config.yaml
n_kv_head: 6
norm_eps: 1e-06
tie_embeddings: false
lr: 0.00164
lr_mult_up: 0.669
beta2: 0.99
batch_tokens: 131072
seq_len: 1024
Each number is 500 + 40 x the weight over the matrix's rms, rounded and kept within 0 to 999. Layers, rows and columns count from 0. Numbers have three digits each.

# down: layer 10 MLP down (transposed), 512x192, rms 0.0489, rows 252-337, columns 0-47
# gate: layer 10 MLP gate, 512x192, rms 0.0511, rows 253-338, columns 0-47
# up: layer 10 MLP up, 512x192, rms 0.0507, rows 253-337, columns 0-47
down252:515491495587460489480473490600485526475560515579512465485468485423563445489464502516472482457565541569492506481562507504558539461555494460474563
gate253:537535520452481424472514519443516493444481517488496430459471447551523406484532516548505528484513496534486515465485462548529473482528466568425497
up253:442522447515502575493516461530514504486508528507456529590511547536474548465481628529580490489494511466449475505514484455432585539529483462484448
down253:567513537578497455529498448476445590444562478498532583568429505490557512443508465472510463537439393451467466522538535514531567470487486455498505
gate254:539507465488447477500567464564513490503577481526541530543542547574495494467494568528527504542531517466482525426477528514544545470472558459487484
up254:475567371604501479551465570511501477505485570508462461502463547489477530516445512500472513513463522494510489553478455487522457509476561528524471
down254:550477530459531495512538448479488523449522458444529489535527533476476421486472505505525484571464427517494504453485429461451530489489444441526550
gate255:531486482522502533478423462487560442507495485478513538493511522525519570494519530484513530477531523529498504523498603512497467514490486512504523
up255:515563503467487564495499510480513511454543541518460585528577475525463487505571587463517486488417499533534519504511456533496475442453514479518510
down255:518524594505498537518507519501504557465571451512517448461559461479579492566502533418542452479445502457528493538476533482494527441474543517484454
gate256:495435604488473493561515470484472466488579462523430503493429520493486498539565567483496514459515450430475516505533529424517535464571472524476539
up256:523490463491538460540468476480538536525486522470439576549433452448512514476522542542474541505509503463524488475489565497547508493436478579477492
down256:491485534469415543510554516515496449488513469472504503531471456476514523573487468555567498477492513546547506524436471579457542509440424504418476
gate257:528511403549492470497520479501484532493578530473426466492509567508471484530533466501464508537473515486493463516556539581467374496431564536454522
up257:466480518566490452519421570476514423547541510499523484465468445466514477477481518532485447509526486563464490484451480534527464561579521517466491
down257:425467480464534498522432515478517530544516500504481523502567531486477506459467549516459478467499496542592511523552500478523496544392577508490515
gate258:447512533474479490486472492559487494531414528566445508527512473500537461519509522529427488535549470502509525500489526527476550533491485479509501
up258:448490440487431494451515459480527536514443449504531462563523546516501471477481477525567460447474504485511527480496474495490553571546449491478469
down258:523474520469488501522570555508467437540509457492402488423513528555458555473514504481484495514543490517526475448527496517504523529519496538467482
gate259:531517482514474474518499474514506558430522526497501520473551524485545478495475492484485552557463518488558508514486497524503423531560510477525480
up259:494484552481505521505506551507514547556576470488476457451504438493516478463440476481534532441500506457417518447559568500563589486513485507512504
down259:527403504440493524496520492490424434468512544515590548519539499451539486535512569518523523457505481514499566497464474422464531589449398527494486
gate260:526516444454414504433563499509466456536539519477458449474510490491532560541439522519473488467557447444457516602454526468428529522515492535525516
up260:482533485488455486470500506493493558522544486502532521478506566486472417482425467520520487504519465534483522508540541494501560559577498467476466
down260:463565546503496512441522464532523493522473504504497487475506513432533506486558568530460557422539497551582478439498509575534513533530497515536556
gate261:462479487493502533509529502455492539578473454584621512521488468577548529524454421546512524467501543533521530463502542482479535512475484492558449
up261:537546498457560488522489510538520492427552578566501468356564513434461465501560504527586501577476507515538420541533449530521489480396446513568501
down261:487503407524503504525540502513485538563473477482449500561481432444457465496457478496493567534488503534456433446518547438520541479557551516486473
gate262:484535463486441518503512447517537508538392522502428449460523535500482540529466537470529481510497447522440523511446513446481514464469584530485455
up262:459529504495482493470470610478539471536437504503430532488470521461476524483472492452473477528434481484462529534483498512433399472428502591545435
down262:466510544500477464526544505459524545549493460512547543620458502540445406511622534582468493645497442486470540516515479513452434466464582544486430
gate263:507480442509499477494475568505520542493495525478497534453445574504578426551479496511575523478456485487443490476569490412506521461461522550568497
up263:509508485477546586477552496467492441509556453521533513491492530495479500493495489498518472529505486448440496466466568463525489490518519502507463
down263:508524447493498478534452498485561470444565480558481463524465505511486529541541471471508531536480486602567545523496480566488483441501510499490505
gate264:510437532509515481513518506639453496466509461512495497516551503494468557559496525498553532560550487424485539559471562502440535515468453470483468
up264:501518520532538462410457512536545557587479483508505456517469508489525548499535579527502503459545501517491530405468437452521534451572524429476529
down264:500515426498534500509424463479426494547545484486469492521505607471548530531443505491554498490480533500448503506455500540528453506480526549528538
gate265:543458467488528496483539463479502489462474543572503519457485486536528497481507533510508530538482476422499502477539550526545509469463484439536529
up265:490418489517498505498511482480484530506582443536463503484477476501520465529473487478468506509487506509463517464505583508533527555464492507472603
down265:449499513481505501530554488471484487550466524425498509477529500435470495441504602504512503526471456464573521534526462513547486546519467548565484
gate266:467505485495520512500539541541546440571487535484465528421448512542504409544449499558440557443559568426478408471413496551465500547488518571502583
up266:579518524508456424449621544557460493504533462556457449628560488502493444489503463552446466498504507529578487444476519508582516481518500436463494
down266:502500528523488490500406462512508555509527520509465500547494505428530586410455481527502564567517539549547518545580496585485574491555482467529531
gate267:482508491424558541557495556541530591498533504532542497485537453506496463458437538493454544526469463540408522426512464492543520503480556513526476
up267:560581526527531427552472496523525514501548541451474471484512523492460467466489465484534433528491571545513527550497399472462541520468444569490501
down267:426533490397526465493497529470525508536601462570496584588516521464521482484553534492485568465498493490461526520481542483506439484535494451451486
gate268:515526466450531492511502530610411488524560500524408469516546545465401565494465569558465496543497532534522524562477407502532505499499547543498530
up268:522464454496507525506484525579548540536535491484477512476513485542451564456501520506449497488529483526497554462412461551505523501473464504489536
down268:518508490472488566527499505456456412482529515492534483491488500526491491524469502437519504543427467512478449547540533451448569484461525488588514
gate269:565465458534501472545514464582413520506508462439461399549447487463454485487529447449504508475528597538469486444510445478527482533508522470522576
up269:561518533535528505601518477532518448501482430595487527529578437609526550458438496478545544494464554477479446586495460491483423439536460527458425
down269:486505441475536454457516519466531489500503520487525490467489419502471606478455495500460485397476555471542488549508498509421461494475504534499520
gate270:530519508520489539465483531526530408615463508521431455479500479539560532534448520516530425504453491455452528497467538528472504433509531510510490
up270:470506500512459564548497534513442467442567515466520419570541550488501472427499564438493559447499527535530521534501489459463501479520505488552465
down270:569464535520433493437507542533454457545518450443484472553503519481479551545477442528605496513516472530512532477505468520446473533497447500497526
gate271:538484461558517452522545486487480482469494520431495515524455487509512474410522469530516508470506490423534483555462523496549481502564491555566559
up271:523572532473517520510534388510535544447459507525541453570547483528465445450571461521510495481495490461404547528454522469503430526554508528529555
down271:460510510497530498509440542460505561489519470553602566487542497490532491466489454511433504527505549466492492462548530446456576506447484455496499
gate272:425547500440511525480529495465535566485538533506514494470443527482574517491540560425475536485491529499442472495529463503462523510511483558484433
up272:513435525556531534496527514531524489424535527501488512460501497453491478505544511497442550476470539532501397499536508520456515535509531520533496
down272:409553490504485514547529494472486593495572497489520403499459546455432522459479466500494419468491529532509454477452480470504514494458470550488463
gate273:495566500429582467541493463519539557482447564523445499543524565528459503483508535504531468516515559503518549508450552524496580499488523442506505
up273:505494534467470490545548519541607478520478462500482450473570473497491458564496444528466571556509503472544430533439469471552409534489456537530464
down273:504523531529462468413514462537528508431537420499562530476526450510463458500461580530536477503492473480463529432406562507454533455496525490480464
gate274:508454539455560405473523507450518530454571477529456516530502477515468461501552537533509526480524515457444530507486477447465465571439569494513543
up274:492493522553545517508533473466465501443536462524552476547455575499504508567555518543521494503496550477471524525434521490530432435470510504532439
down274:540444562479511451529462492476504521481474483491487519462505550513445445545537491414509474413482464470457560528477485474513473562420477506488502
gate275:461520537527547549559532521521533533507537400494530519536545550464487508433446542521487488528526471449430514449583452480521508488524544488411451
up275:481540465498494568493564469486508468495554516482464511460420487512525477539524522529486450430483538476476507484462504549556467519536447514473492
down275:514454649565491521418556464539506502462420485504531400449547554533550463504493539515494469550557483476518510523554485485522482499526520528480488
gate276:496562433546539435492479535481562501516499538548497485485463506498488491452491497435524538529494479498483479460544516442532481460516537581441533
up276:513503529485540473487472591489547545487436478448466483520555445491551498482506496507517555576478530532545538532420491480533500544421610539564499
down276:513506462519561478518480441513425464496493481536486518525535435454512493507496567509560432511465440531514510486511503482658512498539395495536517
gate277:505488494466515497534544462536523494463487464460491421453503550493470456471526509595488559510463432468524526561465549482517495554471462469480432
up277:484532523469483468485491532452487494487570558506544527561411529455538474473497506529561499472474500498544493549534450480538510459501543507432460
down277:498528470529514497542502487489520477473534502556491554521518451453490530459515499437484497421488454557557486509470459543553538437489486499500543
gate278:491486540511478539515441407466518521516500467443573489545475500483472361485513529446530533501520538486506503499536471530492561561500396530542511
up278:478439498455586472484518521477510481520456490423504530523408496503443524485484558517460485481499500551541541499542473488537472534506526490455476
down278:511501468509554495436450520448486577483532496478527520539493497571500499521486537490534449514487474457464598507468530576448480550485506523501532
gate279:523423465528511413484462523460559508544504475571517538549549455462513488530512552443451493451509438492582472589536436518515524543507532491549532
up279:521421496521447449492466505540544527473526452566501445513472530459493453460482527473505463483498522478525513481505404492519503518512515512488503
down279:479517453482545500416544497482482559523488522515446502491504404522516527499517483538480542497554469492476462507516442461538434460470539490461489
gate280:503466536492470463509508494501502553504551491463470477441476495519444433457518436503561559520536544482418525462469484514443477476491571515489579
up280:489490516500503545472516478472470398445484537403533484513494540470530497435546501452554519472509521629527504523481571487515472441510507500517475
down280:490468414501504529444530498463519553499476497537508478486500488505428471518501489460477477537504469481502477441465507503529476409504529558487567
gate281:467454520456554466543499448493444560551504484450571420538500472522532506465495418513475567487570488431443503536516499539492490451450485422537507
up281:519502517473467436496513502516500471518483441530440531457557492504457509514463432563586538528596475532505506518494562485477522504512516482506553
down281:534543468436456506457503461522533521526496438501536489485454496494543514526496538446582578492428519451458486480489530484521503480493553522467440
gate282:515479445523411430476482529554520468478508502479521453485486473479566425541482524565508460462496513483577450548478519530514584506505488525521516
up282:514463517508502476546442399461419527456528434445587495426520495437507487506524480445456491432439513438416454472583502493427486471544515550509496
down282:431474468454538559492470428530517540536499497543548450481466532493581467408499498538552536492460488519504577540493541400500477481494505546540495
gate283:477504502496582439524504484528591506431478540512470413461537563478517477496503463502566520523486434492430545455497457484510485440472415429509555
up283:510529501458431511560587533458486559478464434502470531463536509493425540504468509525437384569546505504515494502490495498454582507506477452480523
down283:515549502526540492437514462524493520461481535550529470506468479457533501533567490452549527518471578529492479518532498562516454497423429519474477
gate284:592523492441453512513518466499470478515482467528439493469484573452415501470447446503468451458504520484464470524483558442463569478511493564458450
up284:466485527510485484566580570497525555484591477450411548477489519483457568570473542511495514496534487578538500507541520521544480490533465449556481
down284:506480502507513536497446486460424471553520459566493494446491519494528482577530566544491510498425573494479454453530518556527453483506497516484534
gate285:501510514554540474484454503508510501455492490521521552416470511451478453508527503533521548484462524456539410447554532456525478599580537508511474
up285:546461481532484467449506470460413419509445451494476497463481473496506474489463495444480458538435497494498491460537515571524445458485532505538523
down285:522515561466517545461442490468415471509535564489535510487447486556457544452473459495509521445471501554492476466488499513539486496450442504528543
gate286:568551519457534471523511502432512442505563514506524499458505467472416507497575458447607503516557454470465508490515504513490504482430463517490531
up286:500492433489541531417519485481438532368482492536518529535586480519514463456524508501509506542420528484521497471501497514525538529528452451548444
down286:474486512465525505539536471482482499491503463448451513460537474552508502536496414499547461496451476476435477501452483487457482435503590499492562
gate287:492474493477553515503533481449533450424441544458420415422480501500479504535517557460515596483483501545563487536529514446470540424475519429505514
up287:433509329459499538577472524440521500537443509551470536506508487455546501475484471521503532478601510466516501419582517490488422472477451496484524
down287:587477517482506484531479480472468530477542511460426597476501493564531540485468460492445527498517565523500530520521489492448429559485492454422494
gate288:533487524487533478485528497501541529474466547600487481563573493524475436455480446464573487477451469525497493484446503490513533441520519507532526
up288:560458499515536451536550505487478538502513517557489422518556475509468479493503561566477460433542492508516518404457530494483516541479520470481489
down288:454532591487500497452504468509557561471506491485524495488497475518428446482491445508523492458462498471439498489511527527459480508487507529546567
gate289:501495480545446426519449535460532527506449557402495489534519452481502534474474504496546500507523595482428528508508584512475519466584519525456505
up289:444478485461533497482564526478456447440530522512527492483544489536532490494525475454496531489507525544467575515481582540471524441506530457472425
down289:580526485517413532483510475509504495559414468457502554512468521538515487519464510504468511502468514498485475549523534482445480514539533472494488
gate290:563467523530513479503504533479549469567487512447507540527492493524498474502499440469516520448462507493501469502512403526471433467484518551482437
up290:547510497503498506457515474552534480451505491461488487495471445552490505460526504482471497494512511539629467493471494528521546554493576517537545
down290:479545510515499494419562525530498467502516521496514520499512437464510470541508507494514601570595507465450482554545481530544479508476540438554432
gate291:441465481492564503479494483511524384549517510509482519557434518480584449569483515495513495469535544427455505559490516482456487512507529544544484
up291:440536538496451494453415574439425559559486544495495503513594506468495564445496509481564587444422467510547488473434458526411520456588519499528446
down291:533527547546446501488440470532513569485481497482479583522503447481505512554448546507471516483524520525455503531488463493546539537505464440549506
gate292:468511468469559429561514529472498491502529434474519502460512525444485475529516548469404485472540496474487495520533512527461500508449415503569486
up292:475554531533498458526480519495495399512454510418496506499567461479505472402544382432462489442436434542417555476438492519521526465481529549518492
down292:544508589515504450539459549453448547519444486506457525559448495459501547481522514492527508556457524487447510552471562471506496517472593532506512
gate293:532437477486528424505521533530538502455526554473425542463532462495525527544488502434555521514495540558531523488475466500451516517439487481498439
up293:430554560503425585511559486449480475436528481519535547536514550485509502499484508600532509521522478467504501493544520559571471534496454495487475
down293:438544456489609542522486453523574508498507507504473586477512506479530491427548534433474493507511516439522508518512486455439487557498486480552553
gate294:466458455469457458484463471480532507536491506495445481503476484478453451539418480429471497559480560456519569468511474556397459535514479511503529
up294:520480540534491451564464556511472526538529471508596499608493474504384504532548529480472474485551551402459462500537498496482531511567508525551539
down294:589506555544472516522510507510530536554450468459560587419441514440530473484499432533475530518450537425499473532545532480647497430462447497514519
gate295:489556490560537545518528490474499513509489489538508476504493535453536505513538598561482521527526496564515578521482476444472484530512463474534534
up295:500555495494545513466456488500461494503469473517490496435533507522536563498516429588588460477505425553494472479561513509531464486453495499546502
down295:509391536536523468444498471528507500501494474479526580495426511478524469548496500519517506470492472505459594559466475510532491404491492521469513
gate296:523517482558410495503474464448516543519433525418448533455442519541430453485501523500482566508524478419530509554529469496461518532561528505491541
up296:449489513413513525485512551505584470500531590557557466526435432533496479534472507463503534538466475499497527511498524514497447501518519541480442
down296:545553576497577439553498489534432469515528461531512549515499470467497499568503487504563509580491568545433479526471557457535518560455443516511518
gate297:517422506514619492465567425502454553449503530471556462419517560532526477530539511509502519573498488486485475507494507464510506480471459488558517
up297:524471475470529533465519465498557508565456507497485478520518492441459498570513453495479545520451557456528410476489486504523483534454475478463518
down297:538521497487515461446519512519427508493482453502487487486478526488541509480442511454499492535514498520442439525509509527482514430524518524443461
gate298:506528523435447479488489455517461600473527451556534527462469493529520429519497588434536541559466495527476531485492486521477507507478514530547476
up298:562536570518449528491503519490469543436511417473480558520488466552464536489441494563546549516524476450507528556485509474519498497463512493475511
down298:455480449476463466474493537453473506461500450442512505488474539503462481468469458471534476471536525491493512451452552517438523611561622517500477
gate299:452522512481483489524509500456457491434553472587547506413545505528509484532551545451486445455509524500542505468503413440542502502458447482579577
up299:491552423457554549535559552533472496502539426509475478497524463537474476462592529551419477478549485478475511499522546482530531564499480481510524
down299:452497478548451497462538456485519556505511575468492436501488515457460509464477503437493503487492482518498538451508468446521479500501471576486487
gate300:508553535448536494479550495515526519493393489500557520516508454495451451597524554492532475567523541459503457480453483525559516535494552514498557
up300:501512463498459519514528514499506525430503569450463490492531540499529494499505461481487496528526448506577507448469433482505504506503509481458433
down300:497454533545532546481449490450461557511513515525487477506497482449480471464502507508521485512525521481519515466533550463562490436479489442491588
gate301:528465425494464461505524519542525541514467471439487471494548466542486461514527446502510518446511481540501496545496512509468497493540568540521495
up301:506555516555500568461440491505518471517525505522485512453484544460449543482500479515506467444523532567432453506481448484445480503512471496497433
down301:502524480462476523587519446447497441564518514494456470483475533476507548508524525508503551519485469497574443510477481431404527509513520507526535
gate302:464526459457521504511452475493505526554564477530566489528547554528507533506492464512457513474518578497483526575439466547503517450541447460462577
up302:482504470591472545542503506628602507588520438578468518476571462440495507517426510603498493448444496518423562488582458455529504484514477509498493
down302:378493541562484473464486504480562520438582507548518483570449517429498495445483495480437525526571544471425410512477515456443517415529441475425453
gate303:511444567520508491451505485478448507463514450533485557492539512505473502456420487544536535522429455512432525494465548543551471451463519489544500
up303:472553523443543513447520516447575530517564481486479515579471465484512472479548511496526468484507502515517468465479448480465501550445490471480495
down303:538436455503440531563493487542482452548480588510518532480525467506517507483466489478501485629474485502417492502566474547517472473492514500503486
gate304:541551482590508478493495460461521533494600513497519493536462515487530444485455541525547513477468441546515550509501524492504478519549537519458510
up304:485442461515427500464514521532473470533479552474469518480538474473533525510469556502471513457503515491506521475506457554498504527514543509452451
down304:584485572486508465490514481515556508543567438450494510522494512555473426459445480488534478486469545483466443511542433425476523501535500541497486
gate305:494586540536471458513570519544496468526528506517470438483445591476462526487491514509484499564463508502496533511484464497474550476452510552505493
up305:437448475462540568545470499496561484475407525492551494491549486520442523462459504500548462499608540495512509462488554485467479470511498538436486
down305:589499524486470449537527482465495474492505489497493537541508493534509559491529550427490410517584479464493482429428498571520502510563575515453477
gate306:417505477505451411539449592486553578532462488551485534494464517492549581435448534487547521499502476465541576479469476540485533469520479517523408
up306:513524515464546529491470386523479533504573541498497547511457512539488441488487587486550564513457400451565467600482485473500510491491531466521459
down306:497490594509479496476558485510525482499475488465488366479530441497492551516484481536501513591527533523472447467477528525506525541524539508585444
gate307:534637447469543531545521530453536522464461564510431509495545501562512468501442555519583420465522470403393452538459518478466513445479470493461541
up307:442443410574469467488463482495529559549553501494444493540501470495452503533496508453498582503523511456524500446513531489534481500539503472490401
down307:505532525523507496505549506439451545454537476533570490496495523560464473556380502561515503502559494546480615461518486502510555380465504476476596
gate308:525510494464513502406516509443465498526579440430539468505513510471476512506517506486412514456545527486538552463518548488511572504470509528522513
up308:467513481515500549510483472576537512510470456486474506479458463472535499438469437496501492423537534537434434500508489457440459448495484546536473
down308:550473528508477540473470499519512524568533486479576446397586499525505480499486466425529457503534515504458527473547495512576443592506582533493570
gate309:492466454478542474556484610510569555575438423521456508518483461484539505463512471502521470484531495479487553508520437497453503463447521464495539
up309:482535420417508500488526477518453526522591527490554524527501457471468540466470536486498506481476510518503458509548495483565518463463504478456566
down309:538465519583484501519478434491512476451507512557511503509459460484558404471485542508504503439469439548469457537516525504469505462516436499495509
gate310:422531430479482518553512513493495488494422410502497492546565514478466535474474507536513497491526458494494462488476440437499513479539574575498540
up310:515563452582569557442518514529520463412418428463520518464503396554507445472480463450471517546431462512415450498561565471495466551488518569504552
down310:508505498486501590551517527507461447535471570521503498548532467486594517457509433495547502543428521446447485509514507469519473503426537569516503
gate311:530558532480476472561476522534495475569555512491477454546476499544536515448492464529503492506548559607428521481547459484505455519479485524465447
up311:460575494492451506493513498441532503496457455475513496475576456527536457443459484495442535458428514496518511530490552530522557596481453540496491
down311:475450495488519533480576507522516433481571567454547498456514570513545526427521555502497485445529497431511474513505478510458466456453543422498477
gate312:576532486517472522512463510469434560462481498474443446482434528488566511534437576474478505514554512458588496571449564481542519563517507538540532
up312:490507512531463567536442500520459417466506436586465521452523501486542521474526450596482453528498522479503509452483486506487559423471524496446442
down312:430524497452484505489561502441504388463525503468431522523451522554549456423485527483488508491496516564454546472566535581456493531493411591505558
gate313:501582486542517474450539526556485572522561451513503519487490476505503499530448459515500493483492509453514487453492557525417436517519493535511440
up313:486522538415519513526489413520475519575473527558508450458507517591462523546426491486466547503505551447513529549461525565515537546490465475478485
down313:488507519510479504508510559538414455470469522488504401392490466490474501513462488463598456558492566425517468501428466511560472487532517446513429
gate314:514547476438525427453427446506518507482481524475498494524527477479519474457464481477430500519469530476543494565470504507561512515526524565535452
up314:531458474566528555490521428495497509478475498530502521495573499516456475543518548492510508503553545551504478515456488456470578476531567465532416
down314:528518494463472485455445476489481499490513503448396546496511474507461488416487506435443473525528491488527484547547489570510528562547525534527517
gate315:547513477485498508429440505555556469551462462464456432492584499493479512585467553489483577593490572530486464496467481448437484525558444517520552
up315:520497509521459548469463530476521572466487561485477475512498496462509473506505492450546509533466543500488469532554563498492530530477500526578451
down315:508509476523485528410465503469541535545504476509499477509467497482552506543530494458501450566513521471443495501539508539532490464543561462447475
gate316:459577523463477488466474569482435472505477489543399499454477519522513505517492510444530464550439547541494442521460478562398512428557444518523484
up316:445551514548429464489476471492502518490497530533519506525497579450519543385484550551508507526519545529538488454532445479526469471525444605444448
down316:545484482434487616527559450540512535484461454495474529502428606537493554527468476509458579472490539493444503541494528511465507542502470505453414
gate317:449463509518465509495468556475524541504537467551464533450533465533570419455437478471489480524542483489574504567513580514497568465526494471514495
up317:450483489529546483526448553470531479531490507523468459434513518452512488484514525426594566465441473404503555555488541540510544501503480533474423
down317:516486434494551487504536492474388394475523436485517450529475596480427455505490513550534517474520461431526561505521549540362505555467522516487450
gate318:504498519455576550471490540435468442528583470544583441504501458571511477515505481490453508459504531535477513554488446459533487482554489481476496
up318:547520503545498531535482495494495498520481497562475534504520523561445471477501525459475494487503488451534499538516512527530479462457529574545476
down318:447505490506446518455503502497517523512470468453519486450467500460551509454550501445512450496552562545472507523534503472356548544499486449467536
gate319:521543476485531509512467448460550521501542460472524532448481489511536496509511469520473451456409519489514474541529486494518504453491555591479515
up319:516521514505485484501555464519484541506489480543576501477562511498509571591520534534515507521489453531506514554521518483477473502449494527543575
down319:514536533488441537506536496533537487502571477503497470411478529465580451463486471424508475475482514458493546498406504578426492491486491495465483
gate320:502612516591448550492573520516453486491453502463527464457550549591518532473460538448488543571460506461454470525465426514543484477562516500441493
up320:508452570512548509515425504513529537451453476538510558492509467451484504474538462493466553444399555539515517502526470440554492494574527488587493
down320:476393511525452514506441526531469408493516520474446388424520524471495520506561540470473406537433535495500533490542527455498529416542501523481501
gate321:485512522430431476514505434494521475424508486557507487380501473526548515501484513537482478512486506498519467490510508510473475570567469509530534
up321:442449470522486417527464503429520428532476519540504544482476485473453449529540526481562506445466465510506540485498506552510540502495474514493433
down321:542520517454529488482518524509476565528518439465502467566490493479519515521478416552446545554545535430411482444465530433565536478499461499486516
gate322:490446458401474478550453549505487510628508476416501539522492464502540474521481571543458480561489553493505458553527533493497510558527537557450475
up322:483565561517561501483466475486515510470488521492491477496465500452468414458536459486561494537485487519467505549509518545482548493499451531438550
down322:526491521445469518478465475575488456540545464574493501464485697498497493516561540505516528522536512446479423507494468515416490523479518448520516
gate323:482453410485517546487525486503478527495530465559440466490493546487525502513509499460507524504509517446512509567519498589467479504450574570483505
up323:533514545487508530492460479509511542406502512519480502503501479525486559522485473593534557519567391463517487529426493564520409508506523534500461
down323:494492541521551518462514561473486586484499479433486571462499454471542549486413558477532494486508448486469454535567513502516461546468456481538482
gate324:567470514500525574499618520511527538531466482465474511457405499515567475536409468459588498500513446468476526557450523479483495468526433515530531
up324:457564453454449534534514500549590562469452562565518480445517534526522524470511510419508521493514517490512433452551448552487516549491477526442531
down324:543518509445404496443485479554544465422411558505446508507529383633550575504453466515500543519510430536567550490524434517443456478439452514524552
gate325:466487536489551514558468517560498472521511493470461476435493505489482502509475503530507487518535460477461431495527529431512529545480475521529558
up325:528512481475539482529565539514511546461491502486518428488554520515513473477493544464497547498460554472524460511463520539462579460450486497505454
down325:455500547470524435552503495577507472554524526547432572505508564501422453544477538521512514579465413502501499475459478478480465497498469521468540
gate326:542510512515481435473501461526472434534404532472470497577460531419534453510521568572481518490489557479529515549462489573504426520449519465591502
up326:574541594549507462501473457580486467553486538518528406463508434516533522476560478489596523469440491463484553433416573512483446525441478472527487
down326:479479452475483444484517527447501443519458436482478534465496535451388486539485529564442551554486505445543462449574441540477513472513526460549472
gate327:506409534574469450462470519455485523479489509501468486461480513492504515500542478522482485508503515513483464490368544458487467539481532528489543
up327:518549479411390500473508482528482525546503499509567516436520499542506411529475495414518445486468476472465540503500416509427519505539422486501466
down327:496516447547491400525407534478544442410491514454452480563498558552464520525496465510479463499483530474544514509517536494464533493492522449438528
gate328:531514447529461501574482531437482565490507494582479459447522510482512459482541501471509527501409473484493474537508508440475432428492374623450528
up328:490513573464564558439536496443492488525519536506485527559505533442544490509503574462493405503486484519491512473568512534474434493475532522538440
down328:486428498475546531466495515489453522522500528538462495562507545524488507477527464434440537406534516583486473468543463476364509566457488491513547
gate329:504562476523494500552510551483502502512514524511544500446522529497466574515488564537451530545484461460433505479474401428518536410477541494508570
up329:472563498531623482532426514515475462553488433465503466478490471476552419491523466513569470495506562536549442509503553493466548481505510519486487
down329:481472516474540552475528550570582509473511548526490494484530503523476550553532494487492584398476520463519585523505430437475480452504532556512496
gate330:543492520514482466514539486517463516465566539507483493542509528471477476525526490474471476503510532483490491599552508484519515521524513584512488
up330:503437565533512522505487564552529509437496512382523498472487493495441442534454491493468497473517523438507464549475540548487462553556483484519469
down330:531495496503518428495478465501503517491537483522512538498608381413578531531522462509526500459522437501473543481479457433553467480553406452475531
gate331:481557507483416493535533522558505504489443478477491535462492512467486535448460477556423458518500529440492534460463495538511587579513559509519527
up331:479555558535513493571495486516498544503518543463506540529531514528406519487539501456531532489466489533487465507505521551555492458542552468513531
down331:573542466464418479482523488510475571453462504538577447487436515490451553523453455541526556545510480497487531483475517614549547428502478520448475
gate332:444529468500513526604403575479521470509534524410510471481521500461548637482506472509524511468487479525536520525488520584468533455523571520497537
up332:522514538447471448475508551514486487493471482477479499468514550467460523481527488574505506542496492488450546497494500491421480564463545494504564
down332:423493525518524486488522568520529494515525493475544557584445505449532554490510531468529561476493498463445519526511517526487547490495523450493403
gate333:557493540466500433514493547555420507453521542512491508476464471521498548445583538499438484561492474472584521505524475474459490515442434501398526
up333:485469500542518431470416463520547510433516503535499414517520552498491533462465470512515491485492514463497491519589519517501518501523482468543496
down333:507503471464574501583543457575446480544479543490470498489518549605560567495451496484589545504488472499563480504573546503483493468478552452466499
gate334:460481533513527445469505479558461421576538491442442535501520502489525416532500509545552547504502499519494498499506436541468498502491520564538462
up334:452481467571524471391465462524472448484505502497461491564447461448457503497493473468569470520518454469535487533464423462450517570515505483505477
down334:517572558531507514481494493526517456522514498583511454578507486452456526493523496537463518514542501443467452567515500562655510456494491467561547
gate335:587569516519477578494443572532544466473490509570496471528482518561480476480458462498485470518520527485503470493514554543483498550521464460429532
up335:506483527528563468478492488507509496471550520476434451472464488509490539515493501496566439452482547494483524447449486506513463515569509549530488
down335:486437523454494482468592414592478509530588456486476429526428503474421478460488453510465497496451457520443482501505483517497564506543536503492510
gate336:520410426528490567477474520577517512509531534537443492506465446457505419477508526474433537480504499558499505507507477558453498504503518575516516
up336:568456452552487512520477476566606472503500498400432553496512446429493476478540466453504436515542497526480449476517410519494554493550540605519464
down336:469509487468501543533584534503546496495566476513516462494475488528468497507490569470487504553480484477486460514456473546556482527493484462489462
gate337:437480436481522489520511503538469525537536510525469559483533522519551569511486470441494495453541507460486487531479543480504461526476548418470473
up337:473525535530510539533508523564501544567477532547547483504542479469505507502495482592534453531514526501527527440506548502531487500426461478419505
down337:493485460527460456553409555436472540455519476420429480496464597488485523489475576519551490460584496471514503495424562515552549520536519486560507
gate338:545470524530561505426517512585529466568500501508494461450543496483491535486427464502465520496449516546464505486553577362547470440421479481469456